Weights of a small transformer language model: biases, 4526 steps.
Each number is 128 + 24 x the weight over the matrix's rms, rounded and kept within 0 to 255. Layers, rows and columns count from 0. Numbers have three digits each.

# layer 2 attention value, 64x64, rms 0.127, rows 0-63, columns 0-63
118140134151089128156177108100125178101157108159153078142113115117134138103166093148170146124115125109148157158116106139115104140150083097134088114177123116123164128126133152155111142087139092
114150094087110170081140171119090137120150137137107097072142123137127123124167140081152162148130100119108115116138123131121120118152132176106126161102146124117150158183127124119136183138123137
148108117118129128119097052133138139105089129154136111123125116129117160118120127185154113125166113156120137134130151134102127072084125175088136163136104149103170113110156122197106129155082065
130139120125120069160145153108089134123124142108100165157133122136130110113143084094128113109091111152100158130118130085141159157167154106147107136163170140120186131155082173118170151116121122
146149125175164151109067131113158106134165128141134133171167132076146115079140140169086151110118195123121089126124150193125078159134144124115116101185136169170148146129155121195164131153130130
164147146147114148169089099105171148140160153105151088127123133072156136099181127133106140111083136154116130127124133153096136091137096116171117087159117154155105159116100133166090143134108108
121132154126086111107141110122169157097180173109185131127132145081123104108127149132109167128167092119093116137126113137133116117108097124130112131131191145125137126133116169157101167112140107
143151147158148101114081154126151130123091129134128155168099148102160107152099157100118152148150103150138116123160131124139171117123139158137168135195096123122155130083087154075140135150109133
162148093115124112166148108151133124152108129090157176135115146167093114123129157055155121111150159129071125099092145097087134112124125121111148122091116126127125108134149092097149133093147140
131129155169138097114152131078135143138099153165177117130099157129124127188128137114129116152134160137084113153120092126094148151124121128137100117118107143136133067082109133101103158131083148
142102128143137136110088083139192162148110132109128150192123123138139099146107143133160120113178155140131132129138116138132127094157080091128125095147162132124110112134124123171153097112135141
105127114106132131121177135093149066141170113105129115100131169122123108118108115145140144094161114090149158123099108109125107140147149096120068184068165119177166124127140147109113101160183148
151126131119156113099128118127098125126177135127061146107078136111108125077163136181087083149104153123104177117165162133147191113154118140114120154126087149130157122149123142148117143096128124
102138136143144096122124127083146108102151122106111105137133105115107176156150132151081138123119109074138153102132101140102150158132152095126158116132101133136138158130147104148156078115161120
111156168104122152118139165106117110074172125162111089114131145107138162112145139147141170138160100128156167102154121097100151051103144152171128130107090143086148150109139107095116175130123121
153119122067123174106089107138159098116158139135145138107152106130129137128169165096096131093133113088156084123101149168102103134146143143067156147084108118134141088129158093112117071174096106
113154076161128160139142116132130131129108082099119107125090124093113091113135142107144131177115160108078134177090122141114124153093160110140150120177100140136139142109086168125097160162129166
117089157153118080117142133122161150177127179143139132134117144126079119086126088081127132116069126173064088138156151126127153102177122150144116118102149113164069108138128156170155133162124170
121122105112112138156120085143119144096084130125128132144111122119157159136120167113135109091124141114142158164115136191108168114124149145094120111151153120103133095129139139143160044129143106
122135108101135144146130149128084079162169105138113110109161162088077120155137118139092197107100097096172122160091121141154132128142127093147114105096157119141110151172089184102111107120114159
157117124126114132117096132079137155159161118161127097136114163083122114157175144135115156101203147138116093143119122142138116116106146117152114119132107132169141115121150088106120128079119103
164160164102138089063163184156140101162120168094145109140156125166082121098139131151103115087113102089134128086199121143158112131132151145156129115155140126133165142127084056142172107112129140
078122085174155131120082099090105152173094093171154133104148137111123077139116137121130131093166116100139109166123138161128100121121115128122079115151147089138107126147127118153160100160120126
110135137107101139147117098099137132087120120108117145153145069140137160125146146136169074119158101168139156090093112098144144082104134149142138146122124110110160137132119114150140123092103112
110084122141178151109100096128108074133064097156072168151135141120142145128112171164089105158145115181121125114136123129131105104117195134139203175129137082122139127133118148096143127185121150
168145137142104118126151156125165137143146122111114144123142126095138122132137116138176132154120133102098097121137130098115117133116154126170127130126147128156157137116161146128134154114143173
102124126145147151128144140120141125083139100197142077178107098109137174120151139165102153087121156149115203140154131110102134080107134130096109141158153145142133151122111176106147147138118122
077114105139109164084134156121138148156145128179127138161129095142123156123113152147095155086127131106110148146172136165143146135151129175103090135167138141117147137115096132129149108141116142
165129111101073137109116131149155131192137151142140162107104156128101139131173104098068117117151131132159124139134157123157096136131137092118104117126123132149135153069119128104118074105135114
112126161154138129114138146133094112080149140133163097134126121089165171130149179135110146102139125107121190139165132121090170107119126122123106116153131096118151150093103132130146090107083125
105155126174122138140124121145124108133149132114111150163133082108136154142158114177141111141096176092129129164146129140046151142130106180129130088139097129115141132094170096112130069123103113
162117127117158153099190109155140099130085102135097117109132155112125124116172118174144149165143151151121132141092126113128128093110119122114146119115106155092102125084165119134092086142162130
179141132133144135115109141151147118121107153155122145168165145117095110108146147114110138101178132111123140120179128112148108086117181140119135130170138140116156153063184122099141170105129090
116105157156124148121142112112132103126176129145166121078159125125159115105122134158143125103141144143145148140120130145114128123112147172126118159119111169120128168131131108157102136164087106
153107140091078145154121117166083120123134114090114142157119150097121153127155146132167151109124116126140147120072096132168100119116161112152128132116136120132167132099133117120132102101141119
116126135133116118125149116095137131159146122114134139106143144145152115121125122126094079168154093113122134114109144110154139109139115049141103139122182084132116144114088163130108171151130123
162163107127104141142146141121114142102108088125123124129123137138105094135114098082122093152142126086115146116128143124145133086147160146145126123151164115104145139125152158120120145110156121
139145163128106114132145093153090139116131119115075112082095165142116150139173126146124091169106136158109108130129126109159159121099119144123151135110120113104144132108092141101095144156101142
148108127176118097131098194131144139118145128122130136150150110118145120122140104147126177101120112130112164101144128156112127156130136142119134138093145099120142124139147154086160119135145140
102098129114130158135096096153101127144121115091139118166123083125126113159101145152169126190117116140121093093072154168142138125104122120123124144146145084172082139136117123138085147131131167
135108095133124113118131135117076119118145123125153128112139111107086117120141116146123144126129095113119126165121133127146110154146119110140112134115134078151118124216135121144100135137139141
137131123120109072150121156111103137134156119134125133101128129167121171123147111112145117108100114102127128168132111194134144145130142129130138138128085135108128129157164133120113126103093122
141155131135137136130132132122106135122093130174134153121086163119128132114139144110134114145121168117137126170180088109125133096146155165125153096145136119102139089098135117077146127132106130
111127131139164122148146096073126147126085100125075086100118156158141134149079140161134131147107137125125151119143150157120153149154146136091095112144131141108137158143141122111119099141147131
139118094126139123132157101099177129159139091134114127140145148130141070139116122135144138126118117156142118089071153106133117102149070091159169126109140103099117105144134121142093140144150104
108142151110130148150128106137124147147125124115114122115104138154163133131116107114161079171130132139115114097167149109128107101146161124105129117114140119163069139148115124136132148157130135
147148129130130124118119173140103145117115135130152150115145141124116119117118097166150112101150104099133153112143106136163116113098160163129100140114161133149114144123115133116136126108122108
181152122105123148086152104123144102146127125121132155133111131098134127096143109134131109168099169110110083120132113142158097108136120112133155122155121124130145147126181101180108127126117154
113126114122134160148093129130113132130093135176099098095118119135078185138138123140169122121176120116115136131151101141137157092121115145132145110115133123110125126161133162141112111119169130
134122119101144115121121128091108109141121132180132155129167122136114145139114131124105126140101105132106126143133129147146134139108123129134137155069153135099132124174154172096111145112151135
121160087102113118166104126111135150160134163129096160131107147148135138117153108112112139103106165122132116159145157150114149159155126150103120122124078157120104094095115145089172108112141134
171131122157125106115137137130134138114155150114130154193099086150125144152125068117139150121113099123124129134142105075129118144156123089167116147115144126156143121132159166111133112130153169
113086169096155109108133157131156118122143119102172133142161109151151124159165128166164124073121109131116127129148128104114126159122168148172122125114148100129129111139115134125128136134100097
181141094126109129083114148132148122081142141136115120178131156121121180147139129136092136150121122114132179121130130148151110094161151087127110125106148063150105103145134153113147160139115150
145122116115136124159151150122079151132125123117152168155122172098142119169154155121090127144132116127142134116108143058121157086119125105140138099148144127083122091073108122109133121151107139
117101129116121148132155134112109157126129109102144096150170125139136119153109147178118118131147118123170133185116171094141136152069110082123131122155139129161119137152145105144121124088160098
126169098157140154097147137133114144155117106168165124144131094110148149150140152157110138145104121113118144093129135167149103092165092103114125131114157107127151168134126123136118102154158135
124128116125120141138133137139136155128080177147093135118115096142112137115142133118147153118131128106109107132154129118143141143108115150114141130169103124149121119128155143108137151101133131
134095086124102159112139174130151138128184118166087125105161133109127136101163131142074165084135122078124160117144121156148128091110172152104103122110129172123171125123144106136127149108145108
127133125122163123129139126147107111127134115117115109133167156147141111127133131142126127135097139121132122156135160120110132124143132113130101114151182111087110113160113179135137128141133099
124110133120131142134184149142096131156084147122108127142114103133159097144133119098121138145118082140096165126152118125114131097093145157138127142129192118105148127151121113109134145144118121
101115148170134124149103147120142127110192147124097167153149099154133145103143109104132155086125106122115154133138146120093139155108132112107096128138132137158106141127139170099125135068124104
104119121140099117146130158120079118151106140143111174070119150130125067133111133100130109099110136130156119127167097136131122147107154124128152126119132166118104135118144152129149138132112095
145146096102158102098135133101144153119136082140103135138086110128147093118142137132121107108129111144135140144104110106172132118130116102093143168146167134102119116134141137118096121145135130